Weights of a small GPT-style language model, trained from scratch on English Wikipedia.
Size: 5 heads of 32, vocabulary 8192, 8.66M parameters.
Architecture: no biases in attention or MLP, untied embeddings.
Training: 182M tokens, 5567 steps.
Each number is 500 + 50 x the weight over its row's rms, rounded and kept within 0 to 999. Layers, rows and columns count from 0. Numbers have three digits each. The size before them is the row's rms in percent of the matrix's.

# layer 12 MLP gate, 448x160, rms 0.0858, rows 421-447, columns 80-159
100:552481463493453501490529465487572468534437525487454587470577470422485598506567495469469543523560444478471478443513514386505514384497459429498562579505541454519440497528456543471469553493539494528602569465517513540572553546504441470477488554
126:529531526533583491442437519522504571486551508559511550451497580391540551590584457513539610539569485457453579554542531507444490454468402477578550557443571537567557432641473520546504434540510486491573497553604509522593514459428494541467497442
096:476481469588446472517427508502463604594494442431524423543493532486452522535513472477482529559458608588454459481537463466533455519588446461526514557500583499465441406473555438452614564545508538565565500509453447450470507471416539501487501422
096:493458519473499499429543465492533485575493458461427593430536428518553529419483510525542573555442553464551492515564443475430472391486510439511508510523508578567449488428482545503465499524485463461564531494560506511436445535406473425476435440
096:559597517522572503469388569523465452431573476595516492486505436576500476514490465534526459523454630545481571471588486493502447558512465453481552481554506524463469524539539456404495511503552525499478486500548480482471495446465424610394458587
103:484477494484461541411543464533494424554541452543478495471485548529515512649505519584547533401476529532465548496489489431441510493544495450470591475448528522473516615522524546517541565484506502505532581548534427494547581476467487506446416538
100:491568467520590534509477485545540529527538396430436559495554427480440464627497453492524505486440429515457555504512444501480516608520454457451481529496515557425566539469428531508577552486527456552564590524515444542438465438498533488423464516
092:392482552478438553516548457638496528511613494496424473492543541505506516539445498557577527451542478455393478572474537506498478458533492570473511461505524500450526582457479542441532584545482526437486510458523494418547403477450504395435482443
100:382572544540459553434451510558492568505352500520557567532527569508506476494614379479470535503446547592507581414586474462442539550521566478458475476481470443490574518497536461550502504569582543536556594442470549565476545448520462528528515497
097:523543518541539507393506584540535515545567382548501500532570464518551387515528491512610480482519470613527467464457560526526452498471418552487505513482486487482433526482560439448529463461571472525507556483492528493528413522548479533444541605
101:565589502561495443491558573460495532474559392400592502459464538451509477508522498515553424510566611486523533456507468383523508481554493465480452465453473476441557486652478594555473566522457564456513477446592441505533456493485504500466583542
107:490528473520461487482587498417474415505409428468430492374536575449473519464510445553525445487487399478485400567410494392495501441573504528510584519424547496458520474550519547501494451508348526552494571463504469493570541474431561489513481517
096:441471560546565420474553500415496565477443449592578453518479461478489505509488431506448532439445459541548483437543464508446440414563566430537474576536549489448501458471493516492499479479579529594460555484527441474474550574557525518441481489
093:527508560487557514451541481556509521478479475563518407462482455529379513454515404491551548543525474561457510528497646481466531482539442471565512499522497573462528463524477458479524658507514553489549458477528522565474481431534517539462594509
088:520464517493483473470501431453459511628435497482616624463454498509530456480420546483522463482460500568444412527478503412503521599506451493442522524417535477585536468449564490575415482541558589470462432493517515532499489497524524562483590501
103:512528579511539484414535450548392433523512503536456565539463497486487516473506423543554381454403552508533490490552470450556499493528436565497490444464490617533514472522493514546427446524513488463521516492506453502495543581482544514458397544
106:473585490552562570433423399428516541395527554505518490488507459500452495566418424565472495467554455454520446417459579436567470473447543489487484571522516588520532512437475458406629468487582485485506492474390576553577395486508565489450438402
102:421499491464536530460405491484442493379482492469487524552503525489478517508576521437471490431534524487562596499542573454531475546492487524392572583582496554567518499566489516502504525494527355480494568606519490571506529597494479566472499447
094:440451436494520539476586537538534524487474507599553498473509496429537488540524461544449408547544455455444397564511593479509572418508524444513552430521621569509440459464440439464475448511400569485493507564556405470449444464429458487566440501
100:486489468443494442431454582505466465455500571482514473448505546478494496497533500614613392455466449537423368396411429499512541525411531437536433549523511571533589504468455493515437454473450428551571498387420481509473579400562536547464463577
096:479581511554443470517524559439467533559500455619528489518455547472455454594482434491503475499501446605538528468466509506497472477528590412554474396460561470536497411514524562434558533530504578534535526507470580428503519557484442449390514444
102:497409562469524486464505511488509467495535422568572412463524423414503526539447436520562487449489492485493411473522618478424477526534528526552531514385454439576423469479514575454493487506419478418460502488482557618585437492516484506499602460
097:505534529587475496434508498550466525536426407465468500496476594443587524499439426471552469549522528626554499511526508505553471433518549510522499545620500509421512530597521521444498526471569492468482498492544464555541577433574482546530454440
098:433381559510510455452485563488398474486445501489497450458560513510475395428541502475576585463480543455538553539575595477436452531398538560499454457486520489526455520502461576543497441445501480444408487517495501486548457526526475587499462517
100:458508576491502527491538503572531514506511385513509569459464478465415530556482538572482508467438473472512504501470372487532466530401494541504513440542589475475530413576519396587565477536542447404448460550447507596354582476385418501480470404
102:469516518568614496593479508538457463430524463540589393468480490525458491518454495476511493408466557463469573437495456534545529511581558488428512507488504540466557458476494481489522495496452421359497516565383416557503468593458472505504470457
101:516501477565470485482447473464585387427575484497384460506527456426498431525482429581612514520434440467471576395507498496366497548562473445505468389525499470483555541509434446527469560509495588519483493541409571585478539440446538474505457487
# layer 12 MLP up, 448x160, rms 0.0799, rows 421-447, columns 80-159
106:423514420506463482484469568554571481491502484500505460499464564577448441490460531432475494491560493407483549521496491562471468488533479450355522425546515457568525491506463600508462560496504541625491429427510480484477527473422522488556503620
116:469490525450400502531455538523519475512429472486516459452431446551551449509464551460546422590442427479490479427417571475505515553421477483496546430454484528436484480522562472560536550495536408424448531473444408447528506474492517515452541477
102:490451542487486614499506522452511626536532431501578458582471476506461625514502510433471590340432537459482531489501433502515556547572573466503490529542514478577548552440491455419520551534545483522487508582450463556451531546518574478476554547
099:552449467442415488608447544458487482433442491568487453548455433497434423545456465500490436465538489550465537514428492417597541462467555598626502450519518537444489496533546544501486484551482477520538524477497463529447489494442431532511528501
095:457484530555559402470539514534364575465455492426498467523500531425489546478539439438530450580530504554487563508503448450468436448511525451407560498431447608488526486554482542514378412572595426402545464498485566441469470541515587451485550425
094:505459498552533438468529517467460563458456488457417562501487563454465460438504508460553488529544493389480439442499439531563564471426533540571423510529541553610559386504487442501423496504462489443439454492446648434458511503563468436488464449
103:462530564521482536481493431535593518500441545509580528545469442484485588540444539496556439470508493507619441464488416439523565443509509432537551511540559535357512508506490553495457547607453545520559520538481462484447485503464526431468501554
098:462443486437562461445516484482519471454497414513428403418513506585470435537578541533487443473436536504465527457530479455550507463550548505536513487455572501476418378501394489432397546479488467536455508498474463496482556483512527492585456370
102:479471465559421561493483559511585500551533537543410447501504402563417498478509498572603477387517517473522518448452488427523429535469504484419515477381561542502511456446529551600536498434490463549527659502511591477445527522479466452567535479
104:517407518507477473499569470491526460520535601557560499514451496516429469474479552458455490485511475509420534549557514472485521360450567463616457458422562537481411553468460516442421485457507539550483587426524578458531464502431454577449503563
094:534444613514528505503440434554508465503523398405506529531515469595533584504482478421528589585553494486565389542475537515481403523462413515521469531432512489545513567445440436445562500535422486477559484377497447438497434519523469540491486476
103:515484464441545550512460463520445455471504478554517518557499530575461532476545454560520509490497450480533519395588551419430558584461472442497468541536422393507471609503538514536518438568581444530571526552468494543487458602445534599580518422
095:538447456492462488507492532529544423484534584475472454467527570476470447500476382480557463503464564530526462529492547527539523469405478533527440437467477440557551589523494461503515511562564575443511513446416451543508393407482538554506475468
098:551509488438470419564576443529493465464569428479562448441492523564513517499527364440496526564496431430396536560501585574499504612485417545460420457486441528511570558518485452462385562487539493522620517486426502530462458449451466528514525486
098:581478527502475514569535530457579570470499531369428522541553551497482514477482493508535535521519576473452430484448472409544553538621443467455559565515572417449402546461451463523511554492493440551468533503479492562468496457433558494564582544
093:496465505522464532483467486523376528595512502513507536498491509509471547551535536538531511586537440480429458463527489442543485528505492527463528473439405566525470524502507487444486526521480496457460467455472422491474395480570517551431403495
101:410472471420435458484512466551527446538457461437562565471443512540471478531499449470505488485520528535474487518542469506546553558541410519429419503524502537540446439511471544537500497589523571473472538641584552495396484505423443482463507485
096:554526528540570465518596400614510475487594495541486475539491483481437503493522481593619599474600380411512575442454477480535504578516526497512457461543472445501512557532526485534485446488494465520492455485445478589496418556506541482511549395
098:521545535527543440536515493499421428530529462515459466553485571514475366501499471412534500468385505456482479492516469593519497463572470460513479525504447522399491427448475512492477452509544415438522454500474502540448563567591446472466582512
096:467564488426508497416464441416523556574540530503551495476510450547459472478524535396463477517532615572538461447596455474532468485489630496495516426494509432528467496503575494526510514490401473532490466499477469491475581603487473533510514530
098:521541577567431433539548561454493624585476471550545513488408469557495473505498375428467528515524530505571574521551449546521518581494563524463491432515471518537478420467528462483431457498548505546561509486556563455499513590474568494453540519
098:473593537460547511501511557550472506493441350436534574454555567535571512530499513482546514635504490494438522583467407462472592635462476469481410478481512546510519577568530546563484516560440523472466509480436499562580467485432487440518523489
096:441538367592489464482475582570548530485439432465465393511519455484473615468447495476516530540491622539526473513461391512554379522506474530494466562571454450508503461542541490493509423468506517426502589459465462493525530485493501522487591450
098:507580464501554470501529445534462397529464521482450517508531549425461447470459613533496432549450480459522411494492467406477578384516533512555408507464559414592452510487577461480470557453441497587495465456562580487562481500526534439479514509
099:448503526510629484527503495499517466577523549516478369392516428569622494479493511504382543392586555451493497511475422442491541554490532555537547465448483464582526441551559440454546459479477501513495519503559498461509501468558543465401531453
105:485513507530400528451407542513530642535616486568475460489535478493526575454587526467577495598413436467428509535401499472450406468566472507439484458510536534562529557585534512405486374574468429494512589465511494561551557476508516550486458475
103:448370538608516498529541458447571530541464460477493524455502446424472432530533502549489527545480494468563602379503523412519488442465499472530481480496519480453534621583509517405417512509525515525468430450499541598517470531456400514541462600
# layer 12 MLP down (transposed), 448x160, rms 0.0742, rows 421-447, columns 80-159
106:530454524510528495498488484536409446655501510537480529513561529406460417573485492493471517522517562586523499544546527495425469475515496446464452499512441450442542336451513524469500550476538498448459514483444499539572510530503472505422466511
114:477473578496520553541526527460452540550501454512468534455582496568489508536456514497472418540423489560408553606500470539568459445478527490430549518586442512572492525447577540474500561436448550502518560497556468485456448506561438553483484463
102:497428556509525436426535430494454512444597486500537494523477619578515594542465445463446589473595498461539529521560540488484526533494543526533480489453438521496483522472522479480512538498495490460403478489429527540504479500567607529469601547
096:513585573535478388488428518523477518423397522560542534483518517467492545437540465421481477507433540457421529502480507451457500603513392559598487540510482592420522520473474583514611557406516461661530434510518401455472462503579496510558531473
096:566534503382508471433446404492403500463471522502573595501490505520504448620503488603496519490454442524501377459547497552512507511495431478473573500437521447441404470469513528512473593528474448501532452563463497435617556550507517525488484496
098:532501499452502481548466552402605503510464522443440518419445508485470477476546534563492467495441530488534493446456606568510511518476422468471507490422620450573510454486444569598453496496525536566572547477437445454461494453480500576464493478
102:518518464458575465464515504506460448596520458460603534493461496482558482498472612601462545480565468480584486514465578370495508574394530509526464451475477525431581540488480515518525486634542559544501479500626519595448415453548452472501462481
098:520484533483555461512517478417536510522424559483466499550464523475451520429555463547521607543561465476493502453518486517442567483433481455398443539423513414425513471443543459627466446474570519594567500474513543467503520522550435530442519535
102:492410505463484441477582490486455546556471476538564467468484493576462550496516458459454500493578398460456456436536522522520500523483495485520504557439478484502613525471395529439520495463530605587536426578546488511595566433556456476499487491
105:528505477510526506531561462482586418489438512600579545472578537495512524428454527400489552432598443487414520525437609443450588462514524447538514411489462551533457480496543509533406496528466558551521581397493444592543431452538530449516440459
098:450453483492536507455569521494464517475483490552416422517521503474375511543569478490595526516487631477467457462568476494519526540548548607429485564551454482478567420455633472572490478457552526497487500429537473481440506459539530480545454422
106:433504576555496610595457558502428539462470471499471558436399457444564451448470601509404454494541574495492440513620500499536427551532475540481537466492505592550445495564472487520566478445434478474462438575436492465512522474528549394464493503
092:545539509508485471534458525474513411455475539465461436513493479500466492545519557489398532423348475476570539537486511556631505462367528474520408476478562463545500523517444480559411493448440532496501484507494536458584477445434530567484472433
101:514524507514508514507494533529517382455547586354479507545409500479556473387492589534435523410517552513482485465499432511505451524465557573453449471457446502560553456510494515532467410527408473506554434517480480409568505577500493431511512515
096:517534429502465524550462484526524460512473515577426420443592412526520621479485399474593449463538488506455602477510565621483529467474538504489527451462521474418342526506493463446549523561570470496430483509553491471480571563547510414479535526
096:426483536532545599485578509567454457501474497533482455498445520517518512423543449486591465530563548526485420412549509509514524498473484546426511519513571424497420484480375444412481483499519450455446490554526515476484529494504548475574436576
099:460433537489582457401598549555524452469568447514507568549519498547492451547478524441388439554537478468478482474485454547401439465535594436488551514468525535446512473493511506460471472478516491554555491578487460431596550445551586503451506495
101:536436476550422517461571364436521477443464468482545536503545466521505560384499511502497457490427564451431479523566491544452479466451503514558527537536453387545531519523561455468493473432568510500491507540580401523557547483432501583510455549
100:515496528480534494557487465497543530445463484518582438556537507392502525436543465571458427589524534461433466481469489481473494568617471491503444520549543479577562544545476495560541518503511513467431571589552469414438403457579572438535405536
101:457487563528479467511519489545364531497389438480495556472420461445620458515464460576473482535489540552567581562474465448385495519548520434585519481508481520516443558464408503463457546586473541548468550622429408511503503412557542458521536476
096:486500446393558495505477447475527440472487467443478499555500477528518578505499526461508536592420531435424491468441506486423481444467473592478513555531478521507539491566552423495393463533424424562550512516427478523490619408545484564580449511
096:540553535420547452492498537494454461611487415435475434565560585532499470426492508539554489496505550489400470531472482494436519509516611465514426506527504413469473502520510454490495473453450443436471515551405489578490456511473561554541487389
097:443467464521520496506514472506421519556404516524480539545484422519452468497444550540512493469507479507531464550544505551545491552501551578482486443460513565522581447449399556477451528480475517511538504489425446467492450521544521524504507541
099:512506493512506460551531551472433410445496464481469518477504526496559511430472574434404520474585438521343534500516431474357413521570514458557566544502578489528568473480571515589457521436467498550485438563489492446520451351481483439539531570
101:478445481486506613469463487454513422523477537522545591511436567590473356503503601494457494469539463415574516437564521535527477440540526523485460491543538533408465544542474488424507505513526473529438529511478536493448571465495515462511444523
104:487425517465417506507476471510472580542549401538477501455438443524483492448486532543438468431471546547441500538538492554597495532429503491572471509518461434499552523501510628551491520496488478522513432542481502598493534539508541454523471610
101:561467552451492439481441565519526444513446473569473596500431523456592477538539472567506481513436409537494561497536474512462506476598544468513406451483446495504558459539469498485454422391476459552496453459460460438471415557494506521458484582